config = dict(
    norm_place='pre',
    norm_eps=1e-05,
    positions='learned',
    lr_mult_up=0.821,
)
Each number is 128 + 24 x the weight over its row's rms, rounded and kept within 0 to 255. Layers, rows and columns count from 0. Numbers have three digits each. The size before them is the row's rms in percent of the matrix's.

# k: layer 3 attention key, 96x128, rms 0.119, rows 63-95, columns 0-63
# v: layer 3 attention value, 96x128, rms 0.106, rows 32-95, columns 0-63
# o: layer 3 attention output (transposed), 96x128, rms 0.12, rows 32-95, columns 0-63
# q: layer 3 attention query, 96x128, rms 0.129, rows 64-95, columns 0-63
# up: layer 3 MLP up, 512x128, rms 0.103, rows 0-3, columns 0-63
# down: layer 3 MLP down (transposed), 512x128, rms 0.114, rows 0-2, columns 0-63
k63 114:112172111126130149156124104097127104107132082098128125122121105136167149135078122123116095115138151123117139151141104121140160096124126101148113176118159101158087158120057128105164131133123152
v32 135:123158116191110076140127071120098110100171154146136136147147152102118094108105113121138100121154098121161174114122186087120162144131116158133095133122094118100110142172138113114099152114125136
o32 123:097098081058128100126121178119139118121139121116133106107165095139108192173087176169161149137109131143136092117154114149095141081113119117105142099111144119148124118082096137112134151149146126
v33 130:122141091165105151145111133107089159144112138156151112097094158133099124137113112101155113142124114137153149057143181164124153151127135129127150135114123123111105168125129138144155108128098155
o33 117:157157155132147089096164098166137132125142088125111097111151110130090155104138136124144143148128120127134074133109179129129121102144103122112146159161106112180144116138141136146116139116114112
v34 137:123164153132124120128131147141137125092113083127104099126153122146095135118115125128137173153118110141136110135126180089122123117150155095146135120074142113133123144173211161166159157146153101
o34 127:117113091097188145136121156129129177173124128147150147131120106091150150141143126148127090104127137119153138153101108148136149158084117167149149110134122154095160131107072112144124127127108137
v35 142:125139151108120123092110139124137141102126107114152126148128115102169120143102086172133142164095066142178115122190148124117110141115114089170136149130139157125146162105141109121134121173169123
o35 128:140094138137183081177150121150095080166140113146124101122134141136111139146121183109095114088168151131106123127092127138095102179105126124113082136143127134114076126150133145151137120084097124
v36 129:133122126129138107150134143147119123149172145160093137149158158139074182137184124171081148141111128145106148125127163158132100152141119080110159184117150149163120137131133124121083108112150138
o36 121:131127141122140130159148131120130140143126110116183087145103132144163111103124103105158148137129153142157148131171080129113130108100136136120129126135188114100114105123156118142160136110191120
v37 121:123163141134164152113089140108118147151179125104147122178118132125145077154089124172165164117090149106186111116112118155106090130141103127091157142103107142143136157122135117147138130138108155
o37 117:141111126145151116145147081137096134123084078174095141118144128131111204094170099106127111104123094161130155127138092084152140101074130122120082122179111105115154117116128132149125107166116110
v38 135:145146141134086105134127177126114135137134149119122118127141126106145156099151081144096113090097137140111163091173142101129158181123112125141072129117148155151134158165128122149145151132110111
o38 123:083136141092155168108115107148124108142184111152124128140082123141142141125114140106063118148113103147115103136119151173142107115132117134142103130114180127111115083142085119116105143086127145
v39 139:126149113101119110136108136148105124054150109134087112136148165139112149158160151148132138089128130155118114164119120171133156103099152117171183177108156123113115147119141121103125156124124150
o39 123:131142142120106157173109151090147158161094143125135118120129120138127146071107137119113121187126112145145159147137081111131112165148128110136134095156126151120105114084145150162129114129122147
v40 141:107181176152130143143107115105133137126183145125106111132166093128140129139143149131106114124147153132121118138154102077141172131143099134153138117126125090142086129132076150138122089098097110
o40 130:076117105113125178113133104107172142112131103135130161155113134118116089156104140087116124133147099142159166150132150127135084121111142151115124141127155168136144116115159130162141153116159107
v41 127:088189114148132121098108112154089120147124115141110139139106137092133121137106139139129153131073168161144078159124116115093112130096118126140164146130094145136117103146130095133136137101147174
o41 121:109146169167129142168115121103119111102136093140112130116129125163117141141123096101111113095169150138160109092114140143162130107153135107106087096127135172113162190124109130108152119123110106
v42 129:138148152113105141118129131123135138172153119119119118164096095138134114129111118136168204165117117099124120110084111152121139152158101128120123119117146110116156126124124122158113110113137123
o42 131:125108135150124103099135112102139129144096160179156161156166118101132168156130149118134103114131131162134135146160103113101118117102160192162112131126086092118113127153129117137124140119118184
v43 130:144121142131130133150137166096163142127158113124161163150104098109134133132115127065129143132117079071138172145121132139147120140161147126143117142164103113169096154144113130125111160125101145
o43 121:087131122185120141091108114193110138146088136056152118118154168140154115112150142168110112135092155144122112121098136107122102098125095111137114158142097132125142120123098173162143113131156107
v44 133:128103141086149097134140130110119113118141129126097154153156119113115130161127107138141193158143145121175130138115078132152165137143126112123139186134109150159137125132070163121100100116119137
o44 130:146149159120153146118115165171120146127124114123184134095116141144111138103162142093081124099123117147116176120179163130118158150113153150154159068118097112132122137151163077146133110114143138
v45 124:103137124110104116079154111146152144162115127125142177086112158138144104121139121136134116074113123100183123125085146149135129101126089137136141155152140128097159186112140065090128153162097127
o45 109:103150137149158152149139118154122129121137098135105130126157114133105161197131106157158112165147151137110134112144108129129154124129147074130116115104146118164103096135162138147102078141184159
v46 141:099062142134101134096097137138135144144070086103139126176142127152143106131080109083124155093159131103115123144099085106120120097131154147110146138111147150103114155147090093137094115121107155
o46 135:127166117124155114145119100151128104098143136122108139113094179117111143155127149132149135155121113142135139056142140132118101129124111152126120119154081176138132136133154096136117110127139144
v47 147:117122115110078110107073100139161142128124116130102108139141111173112118151113123122123143129100143067133132144135176130088114119142148123073107131113108113142165093194105132172100139137123109
o47 128:093110103152163124160136140117127137138143176103126153144163118053091142095109146099130113098150134140129101094128129156157126137110146136119116155109074133119113135079140105132158124101145096
v48 141:131090094117124106126148126170119127104132142143101097071135172136124097151182117145110111109134122098157097121141099145144139099143073131169137100114127158137139098132123119148147136160185121
o48 125:108168166105145101151175129073125107150115113158121138129124128096147163138122118141143121104151150118125108159142164139174105162125143103132131165105128132112131140119149102113149113092093136
v49 140:110160125125154126121124099088163112118154124119142081083155119126108098141138125141152149126120112116150105125122135136147120091120135148136113152156084123145117137112144146092080156090139132
o49 132:136141156139144137136129129111113138117081119123130143151116112103101149115096137159143136130158154144098150128153094120090139095142138116117119128094137118135134100108131097168126131122111113
v50 139:152170173108116132144138135076117114084126167131117112134104112143139117132134135150133111112115143143127180132107131106094107138144157129126139121148115119134124097111150164132171120148073097
o50 117:106089141130111103130093112114160111162142111128145156115149094130143116096110158099112146172112115132131093133149134183154115112129110137108084119152114156086108118141101131146142107141138158
v51 129:111130119132083116124086083165107131137095148150142138142120157151102156156105137128105097142154143135124140134076106117139127202108097112115140106118120099109133140121079126149122127139156115
o51 131:080160103119144131109167150102165089118125146133105082132154101141105111123147122144117109116156111109098155123187137166087129109134144157107140173138136185117174135153088131120154112129137129
v52 128:142160124142103199173137141093125121172115145119133155146120099149093109121108147169124130108153091097113108105094138149114151120138118099138150084104141156110172165110154140166087103107154137
o52 121:125140132130136097093151160122165113145136138105115086153158146100141146131128113127082126143142135120145134149137130120146107114129096170058118079191140095137069136120125131129170157134112143
v53 144:110136117160100121134135129145138126172100134101097124128148132148147123129115130101155143124102075070092158096135126099157088160135146142085184104134152139141113111083104109148154154098123148
o53 126:120142126107136125125149135125116133105136112131184129153086137160128168122133120114113121135160144162170103149114122130105178111143081151163051133129133115120129128109087171101131102089162086
v54 131:122108070120113157139100091120136121119131146154140154141161122165111128123105105127118112127109123112178120169087120129117165165170153113139146120127117148091111143145148126130108163142193143
o54 118:108148175094179133107154154139126131103154146109116121115154104105137128160172135125155171086092141139123176121176153131151076108115074112139105114133125138133134114117134152146099093160136136
v55 126:129105117170138123156093112109133105112116084132089107149156111112141137122145115137157136165147126153107071124163139131119170169144151128135153131110136100118127122118094137086091138139172103
o55 116:149117170094100122075124153149140084141164121126161107110102134089108077141120141096122145070115096121161162126099118146112072148148121128145118129142109120126126135133155136157155157149112123
v56 124:151105130127158099123099112144073125148092170121116160122122135136143113079122126071111108151138134119086158161131147151096130129143149144130124141169117121110111159154134119103141106145147083
o56 124:144121104130120124122113137140162134120139099118166089130124123115136109162155092165158156137099146144103134119122148118161087136133114111133161125099100104152102135096115122103113096109163168
v57 129:127104113132110120129103115123153133110156158098148138163093072136094144149155134129127172129102079113124123122108139098120131125093149145147137103127122160091124130161121071109137125090124136
o57 121:116127111152119180125127120134133082162143129148100109134159196118165137111086143131106123170164153114148126097162118131114104139111106140099118142143147123126135109147136147146084109146097125
v58 135:118088226129112121134123126107076155137134141128107113135126143139086125110128081135141128123144111126118112134140147176087104125104121122141178088139137137173138129147145101096143089134154111
o58 126:149130096125128127131124070140171140163100059155149158098107110137154133125105124131110121113128134141102147133109153101144123113106131173165101166151067125106156094137132123153120127115105116
v59 142:165138114100116156147146156117141100153167152124104137101106145175130098145118138102136131133129119156134128166143142096097152108140157128115147100106114120101131124113105104134108133153128108
o59 125:099105152140133114089121121141155137127081145100145117121143120122165180105097127154104133079098143119128161115100106126140168149127074133115131160141086168124123138123179150133128117112158121
v60 155:126108113099138096137124129150127090142171114174147155129110116102140159089138118127149146091107133166158107178133130159138124125169161102120153118081106149140106116116158138159089118146108072
o60 132:112128207164131166136117129135118099123106188113118133126139102147146115171095133133126140141142141080106147128131127098086092131122118083129135153125116127114141169122143138070158142116134126
v61 128:158118124098087165146153113100142118136118118154090131111137134149070118092092094144147178132122090138130117096114140083138145117121129119153109126113171160125101140059142132118147108151130121
o61 124:140171149103154115153121101129105120089165131106101126140165133097161130145187175111143140129116133121112096168121127156126168148125127127164118126135107111111104097147136086128095111112136146
v62 137:157076092168105134141141141157098139120134104079043113160141122132117097142126115158100112139146125111172152148162123143115173136139133130115152120148096152110120090156153166077135145130112143
o62 135:114165166112127148124160093116154091142139155100151161103106158142149156102171187091132156128119137126148113124121118124156116105144168159140158136097129086128128141117101124164149129129081096
v63 143:115147159110126138137155130127146149144119177124096136111098120105141134130111097126098163181131177132161111140133099099093123126108118127179163138093143121091083154144131130159103111116134085
o63 135:131127145159127130141134144158160135097097103138142149143125130114162099129141162125125085099130124113127161121119149126131126181152124172062103098136129151133143078146169074073104120119113156
q64 099:140112107140103153152115179105126112126117155081156174096140133142140116148125142143121123119095130113110127112115136158076074135141111157147128138100117085150136111117086129134127149130102101
k64 098:120155085120077119111120163103149156149099165137135126109204120120140162125073162107068132123130137086078141143147139104085121133126096124136108143136142091143112124115102143093125137100143173
q65 097:162164164149160141166079127113129120168115104170112107137114119155098121134138130147100074114142117127105140123166098141140121188092161087177124158104109079087124116150137144162116143110148112
k65 104:135140118112109129164103081093133100120123145103123139123112145086126140108133145105086169123129139165144127156099143129120138116136099214131093136079134140128142148156143124116143123123115152
q66 101:166122180138171161132175123131063138125138098096125151125107135119141112150127124109115126117092128152117136119123116099091144144122143081124132091098160126135073147126129165164113116112113099
k66 097:111078124119127142098114159141125097155103140163094129131107165108122109112113141139124123103123137164112163116150123054131138163144114110155164135087106120102101089126113165151091094135141095
q67 097:116110147114139169128089169139142154132129096099162115124120129149122121137136137166154118082135139118130101116084134107155126124173089101142131102092124129119146081109162137077091105165135124
k67 095:139144137133110147107130122146123151115141137088105098128163124176156134127107154126141179068097135145107120135118124143124109119140099106103079138111098108098168142111110139079150138099134093
q68 095:134169158131134113108163113170110100117110108117138103111124109171120118142168126180115124076125106161073144120117140135113141161161122171098144109125138086108103112156161115111045110107161144
k68 095:114141190127120110120111128126124120101153134118089107109161113170144154120166104105124144115136096107094115107157124152085095110103103140111169092101130111138118144108115100080108105137099139
q69 101:081131164097090130122134129116111104114138178125135142156100129105112057165123108143127120115151117110090137137093145121131123141113130167189142123130131111132140117139204121105102096122131121
k69 099:106154147134171123180098101108112144100127120158174148127111076166141120130114118122150124121115115129118135137158119136078094114159128107102139157129137180166141134127140152082129127123127174
q70 093:148120144147120121158135140156084100156111164097157121104138138094144116113106150143115122152129119133163151126158130160125130133171117128123115152148115107095154153102160098111088097137143121
k70 098:129141181111127168161124170123111127164123082080142143089137146128139127120118116130103105123140134107113160115128146128154139177152146102121139109147140119105113113134099100077125144113108166
q71 104:126116101139130126161137176118107088169139090126139123128129129120108133094158135167127139146157129146107159093118125092147133146088125067162129167135137161114135086128151124129086161124149120
k71 104:165164110110137109088170134121100085111104109118148134126103127149124166101102149117138152081095121100119096151136158127113109157136183146127141116139087119142150137124167135108118149112103104
q72 112:148130116158103150074126130152155128080111140081109117132156123123133133117111116131075150143131160063115123149111134097111111096108110188122127166110129141155139163113085128135171128088148101
k72 103:107130118102113152117171122146124146104121136165114088143177133174139162132131098179137139145127123103153172116132143113080147089114120150131111169165153152132119144167100135078161119114137098
q73 097:131096117133098158105107122154109123131169125096158148117133144127106125118124107119126112140129133161109126117126105120143133028105086137183156159139114101138097183130153143141114160108154094
k73 108:162113144097107129145126136122100130118135119094123181141157129097146120122186140112133093129144110119141139157097170103150126134102135115121087180158148095148141133156154115132141129143172137
q74 100:115146156128122123188117126111141117118110125125114168105152125080135145122133093133133118153131124176080120141128145121123123125149133142119103124126131137106123101135164138108102138122112176
k74 086:107142097124142102159095135102165150114097115136113170137106115179113115121133138129134099159173115091094122166118070087125103152147137151144114153159107129134135145095164107103117080117102125
q75 096:161099111121141142137112168138121132101093125130175112103129161132100152084110098098084152080112124172147116126183151145146160178080110113128104152110150134145134135126140154093122124157121083
k75 097:112104108108107160186114141151128119142170126126156121094118138140102166131130106125117114132120154133149157116117115099128103154107166117147071143121144120146134127121171142145147177176113148
q76 097:087090080158112110143151065169150175098108152122168126190147098151140112144108149171121110170133117162155118155096140117127176114124118105105127127109134107123109131112129142127130112127133098
k76 102:111114101141120130137147091134113147116133115105128110169178136149167093125121115163108097150107144091090123115137109097131108136109157129105099146116130164158120137100117107113167141126141084
q77 103:132144125129157099125132137118138125111133156134125142169146126126142144117123142159118135136077169107178138143105102119104114142146170121111142130144099089117145088141122103132128084163117158
k77 098:158103114180135103106114134106132109138065134118124099092167124111129154099122130169176128154112138128155113122133166120134130136128129092151127118117138110106100143101085137135116110152084130
q78 099:109068130095117151163123145147162095155133154152133120153101132100110109118106150129127098140109158113120144118136185110092059110113100103123118119133185170136104143094106129130138129069105121
k78 098:102124130091102133116107126126082121149091082069139135118143104108092128169157142096154114114105142125128110102131082147112135121104123115132139161121136107126138150150122132118094133081125123
q79 106:153105165105115134131143129104114147088132123169143119102166170132135130148107142144140137092123131125120135139168113095136135173163162086155145138116130099100092143119144125116101164139177166
k79 101:115094178167125101157104110106152125126082099183102161080105153118100134114139149135125127132129138122167109165151139124126133139110106138144107086166115107142103130169148129102147139154094173
q80 101:088138171113142145127167092167117119156106111132134124144147095138144107115087126104114141181090143078122096119090129111126073143089091101094144158172146154142105139127101145113141135096171126
k80 100:097116138125175119119157066102104146105131155114154159102117117155114138113140101123131190151120160143116126117120137144142145121168128090110137119158153168102118152152110153101122125116093130
q81 100:111153153107103128089132135114112116075108106118173118111132086144100138177112108132115102096123138125152138164101134126092132100119162121160097164136081080112148144131143119145162159114089147
k81 093:129153159175100117116145121086128080116134150126156115131143152151132131150150070138147131104122150148109156154081146120171111134132136116094130083163176103106110091160110142119143138147110119
q82 103:122162131135093136100125112127113168160149112122152098122135152144110145170128082136149172121149140181110127150120144105128106160139140116083101114127125153110096094153180110086067109115163119
k82 097:178157095117137136105126138166132137137103100115157152108169120133089112135122136174102105117129109141117109121122176142091082116114129140130107138105102126124123140179141110124159150130110126
q83 101:112114138112111111131142098140124151147131093113161131157148136106123136048124103131105130122168121114136130135139128100116092094143134201108121120157106126122128138097108140181144164137078109
k83 091:117136125160132116141134109130061129148096054149141138159127163133125114125108139083114121118134097119158121124118117113104104107120153131141149099165148107118109125121084125151140114111130104
q84 112:142129114095117108162141118122144059147145114121115145136138102131125101122093148120131122129109129105149110126118131112142130104156104169142173124125111139132161165108106129110167146101110117
k84 100:113103135140125151175148141106107118134143158189118153109097095106133157123122101157150114148119139105151108171132152184079108122140188125092093105137124143163148125132144104134122122104143136
q85 104:122106122118116153128142113122131080116124133128131146140109105155130107118097150149145119160131164144147168127137123150133131075115101107130190190122107188147146164078125115116154162123163146
k85 094:109083170121160104113174149115114126083106146147118143158119127114084142120130116145119143076160084158126113112115135137103174119129098142137143106138166115127110109148129126112150181081131085
q86 110:146148107140149157125143144153159154097108125081133137144124159138127115096116137137141114138125109128156102137105146141158137075137113134096145073096099115159136137140127116123144167130157125
k86 109:137156145113160140138078116148197148111121079132122114082113133102155098156143115148120093139151114138127177139076139123126118124144108123081121091133118117142087124127117146113166115136131120
q87 108:096106129119118102142140139131175105101132135137119160147109152144056123087130159108092136152117097120125133112135120171148126109111158118107140143143106144146095122106119081107152146125111117
k87 101:149152105137116141097100137150129111138171095128146154086107123130098126107159090130127134130114123110119133117179090149139074142089116156148125144154071170091113081107106075112154117167075119
q88 092:075164113106152148115117145129146156170097145111129143138130150131097150158141162124092134078118131140103106173170123084109139088138129181109132109132146122101120122083131121149130126133198119
k88 088:086136122132175110148161119114073142161124151143167180099128085110111104122114161131163124143126122146108134172164096135095146081094117180139093136106159092159147133124098145106100132105142105
q89 103:137150149097161137119125101136154120115180119120113156104137169090124117111149124117108098161112134127109133125118148148099121099123142103098165139153116136108167133138123156115113126124129074
k89 102:132171144099147131073132096121154127122157096130144154124153133128111119110155096151127137134178145178182144126111140132098110137133123146140096118150095156121146097135124136142092085113151131
q90 099:129112111150121149108117113079099169163096155121130084114144133093103156140118111151148125176111102152135130119114116140136217135121135124134130121104145124118129088155166167166095138184158149
k90 102:138132075166097138098129122116111143148136155070113119131122161127149134108136151126083135172143086106201141107143106130165152135134130124120090139123086130157143171135127132094134173145138184
q91 116:111135077100163097145118168129082117123140119154123105073152114113128141153137122124127151137104122152104147159109169154084125158108128086140132171123145113184129142140170129147077137150126094
k91 113:128117117074090124107130123129150129134118126147116104134104124087103113150163150137124104158109122043109173165133141141138124196127151129122121131118098140116084162146146128145119149143185151
q92 101:109157147129137144117162139117095117147151140151105123126113132140183136152090057151165115126159131167106153117132121117141169166117106122139123161115124151127115086120140144109103120153163108
k92 096:118104167114151147157110155091137135138161112171123104151097085136115154108098105150120162149142132139140133146135143121150119133142084142147122112121138183138138186130195142079087156106134131
q93 096:158134094112104195154099140128090140149124153076108151122155092115130151119103110132107135112098135133097144135137133123148128134117109133099124100186137120144152142117119112142149073132106122
k93 084:117091071078135134167113156121111158146130150132104145119116179140151129113125153151142126164125088102111112139132140099102135115091112140125112068125111116134091077096121162122123131128088164
q94 095:112102155146124125115103147143120120089110102116130158139104133147166102131120115097152145160135124191086117102077129115154133129182137161137109098105106135121146140132107099128156120146134122
k94 101:115116101131140123116126130114126134119167114154162137131117135123148096080070128118112178185142108130143136161113139150106091140157087094138133116135153133137118141088132122151115120109141135
q95 108:084133118109113112156120130132107130161137105096191108115156159140175122125161138148143136122085141159145125139114095139145123127152123131136097143103164098102141092142149164143084076124134133
k95 101:159117115127141076132155158097116114131153156112176094161135159149124137071116136104077123101095140089155110077133099116082121112161133131122119153150140128147113119116133075155115123132158120
v64 090:154133142149130095113115125103108149075131179137125158131131120136127124084109124143092141129143112131172144138120158115184121144126131140124166138143155152114109138128144164111151171081132131
o64 094:148131093119097172165161173145100126163126164110152132148126102109133128144115106111171137187151141156113096118141139165158161104127170120133113125098152106124118137104092103087127116132140165
v65 085:113077177146099096166152137151135141118103155115066139139104100117132106072119141122106103151128144124114146142094141106107140153129121158137103137166126086109093143174115109137111134113128072
o65 103:124148108115143125119130118095070134142150125103165118103147205112091149168168115152122144070100101150085125134154138124122126113129140132129132109117130107121125111110122140145141137134112097
v66 085:135146075134101130118133166143100094170113117097128141072104155137127086142149107123117140144112189132132085106126139095120109189114094089096123152142099145108172098125115112148144129135107081
o66 094:158098093144096106128143117119155099115131091108124104145137129126124112089099159117108114109147077139127156108132089126146110087137116098120127091079161125169102121135116139121164128136092162
v67 076:109122106126136148128185158107146123114108133146113086155152139134123149145117130141161129137120050151122166111126099145126158133064106135111119102101106115180096107056134107126164130144097137
o67 083:119157125156148134157133070121125131134113067178107148121156103156154127131154094107123115155158126121137121146137115125099129157141130062123097116144141169082158128165153132136116060137139123
v68 082:122157107127158097125130169138108105121134125101127082127141132135122149155202150134137124077128133153177126135145128095120130138135201106159150132126117125158122179171133112140161140143142105
o68 087:095106140118125163121125086125139148144139133104119183137123096112137140179128136104123093159138140164112089141095189138147126126133107173126089125150137130110145086113130184126117139158119113
v69 093:109163142084151138099185097152118128176128108158168109171113167127131123145132126117144126172138118089137135136145098135141152119122140108134133148093117115156087140111159119127084134138107143
o69 098:133086141162127119123103157157152122129134112115095118082094095140100151137143138132115122104144139136107139105122144106100112133128122122118115120142152155128149149135127135139128117125150111
v70 086:174135134124169145141122163126123089147155139181178119143138151145122116156109137164148167141131158180152101140111127112167150157146111108184171124097118143137104110063117110131151139098135143
o70 096:101170111124100116113107158132127135104123087097053104131120148146155126146118121136131136144107106096120131091131151146136112122149122132095137127142116194145175154149122133095099111153151135
v71 087:098106112151117138098108113166068142144148100125151088173123109161149134087118154092108160134112118071089122136123122125170095121130130141129145146123170134127140153155121094129106100083146110
o71 087:135140140152100122123122157093153143158125103108138127113144119108119145081125111125133143155111122144120075104125132125149127125171108119136191131106148141111106198088090157136151149139144040
v72 078:081131110107138130145090162139116131132079147193115129108129143102133095103073125078144168120149136067108075105133117157163136096158119123103116139133170128141110123152108118119117154142148135
o72 090:130136118150114130116109158141112149117116163131123084159107114144130133110154131171100098147093107106121119148113135086104146150170120132098145144080125145113154131140110127079104133117136153
v73 089:141165091109118129106115121126117120133122166124128150074135141120096126116125097136144148133147133141124138170071109127122150145120144125112114110135117123136103101144148132131150109125141124
o73 099:133104135167147130124127104098133142073067160114124112149120099125149108157107113136146071133091154158105142122159159138124147096114101138141125119126099110142130137123148109093134107186122161
v74 080:100091125126139158167107118138130096156155104166143138142149089125109140109149132105141086124119121107148103151118151178093135101154158152147128119131118184085116122170147056108136140083127140
o74 084:124163153125161132128130159118094145110117162074129099115115169138122126130125106159130152160121137138111098142174132071150136149171116126125131147151139110132136140117151148111083117132132118
v75 085:097121138119143136119150161116087102101102107101121173121151096116154108104135153104125141153114123152142136123166092102143108137143097151173127091118084113155102141086141110149126168130082134
o75 093:127155113135122122127142121120130137142167135109131104149088180139119109168122120177132155127144138168118102141128183165127127139136144143134126123131157148095110126174051126103189129137120095
v76 070:101158139109141115167129152114177104136193151118101152142093102154112116167126122079111131135131107137133149159134167109143120118149165122143152116150119091125087133124069129105110136112126122
o76 080:137140152121142134082102153148132107142124116140145131091123164148141101111139156182143176109082154110129129098141156132139103141139103118124158159092122177135163149116164134142123151117128167
v77 082:104102124134112098114133140148091094113114071128074120145143093126142141094153141107132107109098128192146105115174117118125127136140118094123126120135130126170177142124181093083134141135136134
o77 108:129149143135124139146168119128177167158169136130177172140150133163140096149119118139139142135154142151158156158110164124115123139167170172147118131171150146127114109158151163138149145130166144
v78 094:120106109142116124103102137134107153155147123091170158093082105130107136114116074155090123098125128138137124090127125091097094149099125122134120147149080160121090136120150083115134108105092128
o78 094:103148123114117137112128152094144127126146087128115146168086154178150109143126134102124123151135141111108122117157121169132137092136119110097134063072178156141129090099141123117134147150154149
v79 074:123154168100118134169137107077118109116108109186113104103134147099128076138101110131160135140115135121086108138105158173154152122130116132128130106140147122133137095133099192128162123129164119
o79 082:150154108086144134137112151185140130122147168139113098105149142115149158124147170152107144111105101161154130100155120097092121171161132155133139127128091148116131156122103137136089105152121147
v80 087:143138127116096090127070136107183145127128148097132124077101138160094122102158155137119150152109159121145189125095130151131108115134182156158147107110116131127124109132098142146132114105078141
o80 089:126092112144101104146118160128069120101153148134115123158133127123119107148085114142128131151131107148111092118146100127132149137147109083107158109118099140148111135107154107074129112140154159
v81 073:169114112122137127099102116131156161151126101084117121150118102179127149137123192139101104130106122098150117102136099134140097139119104189143131090139125154101170102120105109112166152156158091
o81 077:134117175113138128151133146066123136098140125142138115107151158111079127152147151086163152154117123132133108168136151128121116120134157129094168142118138086125099093100140135153145113083124133
v82 083:112149081116113140135139101138164130171112116118126091114157142119123108139131126114153127137102087094181159157114140125120137132099105142093122113078122092118178115090114114121133114098076167
o82 090:169127162166171109138155131119121123099096130153123125136170114137103126118114102162143125128166163125113140117136144096079086154128137058128132155125087146144131138152199151123116129143117116
v83 086:104118106144151137113133144100140098131104140160132147140140123124144162133168122136150160119118113163095137108139107148131153174153112121143160140128159097094108119124140124153105146117100122
o83 097:095123099163077111085136080129107153147126109114120123119095135161080108116160148126129101149127123146136100110138125101112086077098128135105111085117108104160140144154080133130133113136153131
v84 086:098143115129129127137103096122144134144159169112096142135125149097105167116075077121117132153116095183111163128123128123096131110116118085138116127097119121127131084109114141114112097107131158
o84 092:096147166167101117163159140093114132139090135110130128150125134153151149151084119138125120108171187087139161102105116092097147143133146135114120135118118092124113117109169113164120148135139125
v85 089:151124184125155139136129162123146117173127085122148095124114133164128142109163156173103113115137140161105066133137090151103119123120105101154138102145083132106159134126152126122136098107108098
o85 093:111105096132112133145134100122124137113150118148069137127135152152084113144105095123107134161148151111153149105126144118171132155117145165088091135153167124172096113142120135158127153115110106
v86 080:129069121139144101136124106138103135136156139178100130098127152116101123103170130155163169135135169122193105157128138147090101116119093157157143133130149135158140108122103097146110120144109139
o86 081:119120101145127159141146157144152147094114117071175112136139159098149148134120096144111131161160114171144149138130169113150143130150169144134143081176093139140118127158175081131131124140149079
v87 083:112103141126096145162145106181174127132109154135146119114159150145110144127125112179102178165156108109136096164096118125124130120144123125144101113080154107109109128144102126133158166136094159
o87 081:168100124120156125109104121113083124080137143140107167120094144097123106123130146147133131154088129125105176122182129159108159127093148096165159162133083161126146137127150098152083108119162128
v88 090:152124130132167101148127122112131093114140127135117132162083117165112119146135115153111154120121090153118163147116137149129136156137114088157115143150088093114118158103164107105138167136135097
o88 093:121101105136116146086142106115121160099128123105153142094144120172137151138122160128172149148140198112137093115139135142096134072119141141135131120102124145161164102155112139197124094093132137
v89 087:149177129103128139124120103094136115135125128160143096140142115140068152110145158154132132161107111107143111104179150118128147124144172085089125116114092149106140096110112109082096087127106126
o89 085:139097132168096135158087106155121090171144156148116088104155162139171114153143173102127129120120141103099130102086101138118114150131111121116123129142144115126095138176114159108086138159133135
v90 085:131103132103134150099137152100138137112114180092131111118139139144127130115142091139119086127104118131143124111112151089118141135120079138110160156165150111155154119104129124117103114183139091
o90 093:146134135194108088147137094166131130149112077135152132139128157135145110101146121088126161114148094102148145125144082111140150110133146139123101119128123106106115163140114134153145137145134154
v91 086:113173081126084108100050100135144134081127092101128130128139119140132048135098130171123099100144140104119114084134146154146194120138161120123129129104092140116140100128124141102125125170117161
o91 093:155107159103151147139144141118132134110141149161118135167160146107127176142141142099136149105129144123130118151122082132131083153091120130113148149135156141098139158111116132131119152102115124
v92 091:156162117122107102152140168114109058160148100126147121106129148122120137147129116136101159132129138121148079135151117148166130150102136056129126121133077106142128124122135102123118152171146083
o92 098:097097134150096142103099140143193124085136095157137139167123093141138099138110087148136128132145115106137173112141131123116103097127122152108135130125150188128147124137102134098132154128158176
v93 082:134136123102154155118132143123151115141123133174121101066136152144122128141105116113168181134104154153123147152139162113145147124116102144181095135125147097100111117141138131154118089134125083
o93 095:105151147145123088138164142137155092100145117124144168163098118078117115134145154137128061090162133130136109101102110142120127160169118131100120134141074143160162121153126115126120140137094130
v94 089:141163151137123137109087133136110165158094173128181143110151113164138143139143161094124140137153139152125163078136153120137099140116169136107144120158118172090172151101124130103140120091129153
o94 093:145144106111155103163131152130151090124204096128128104136115131128096130112110147122117178117131124125122135114128119172152125105150091113144137107103132140156110133104118145129151138159170100
v95 083:135138108122099149132128144156126143124130113137070110098125104113126087117164133096109087124157137127091118112144176153154130095145146103136157129141149129093125082134154154131097140087154091
o95 090:125088084122136145132136150135159112172099196132141106160135144114119165115081133164099142110095136154169158153125109104117107118123154138122131166148143160136160193105131149134121163187142134
up0 109:111110155099131100121149131168159143105150150136158128105158133114150107117135136182134127106138108167094132136129098142114133130102118161144164141126111113128114124152123099108067122177115132
down0 105:123168096148144136105126131116160172147152152149131111134163148137121130145093115103111136134134123133123147131123134085090098156154117174110048114122165143119119131082141104111135134154104141
up1 098:128102165116106108144079153113111103124132101142142127133136150129102145116098130124118129139101102109123104078065124093170107162156140092094140120107106171162114126110160162174109121130126152
down1 098:127108112133139128160188173133091114104139158120129142108115094136139125081143121175142161147174116095101105130173114111108117131146121155135069070123168147094119174108145123120129139138084122
up2 095:108163172127139132139162103133155198121122122117156130126111109109182139153119090113121099110137113102087118118133125136082085166140121165147142137113123111135122162141141107126122102137161075
down2 099:119143149115129155132115111168102099127154104122098084124164113151148131090159141111169141164101116107132134137123160144160174149139114120123142134149151145136133115116157133110105099140122148
up3 089:167124137118140110144159104150113132145096120079157173113140138121152143138106135162165136137121134159134151084194142096151130132116143143140099122123117086153125146177176104118083082129126108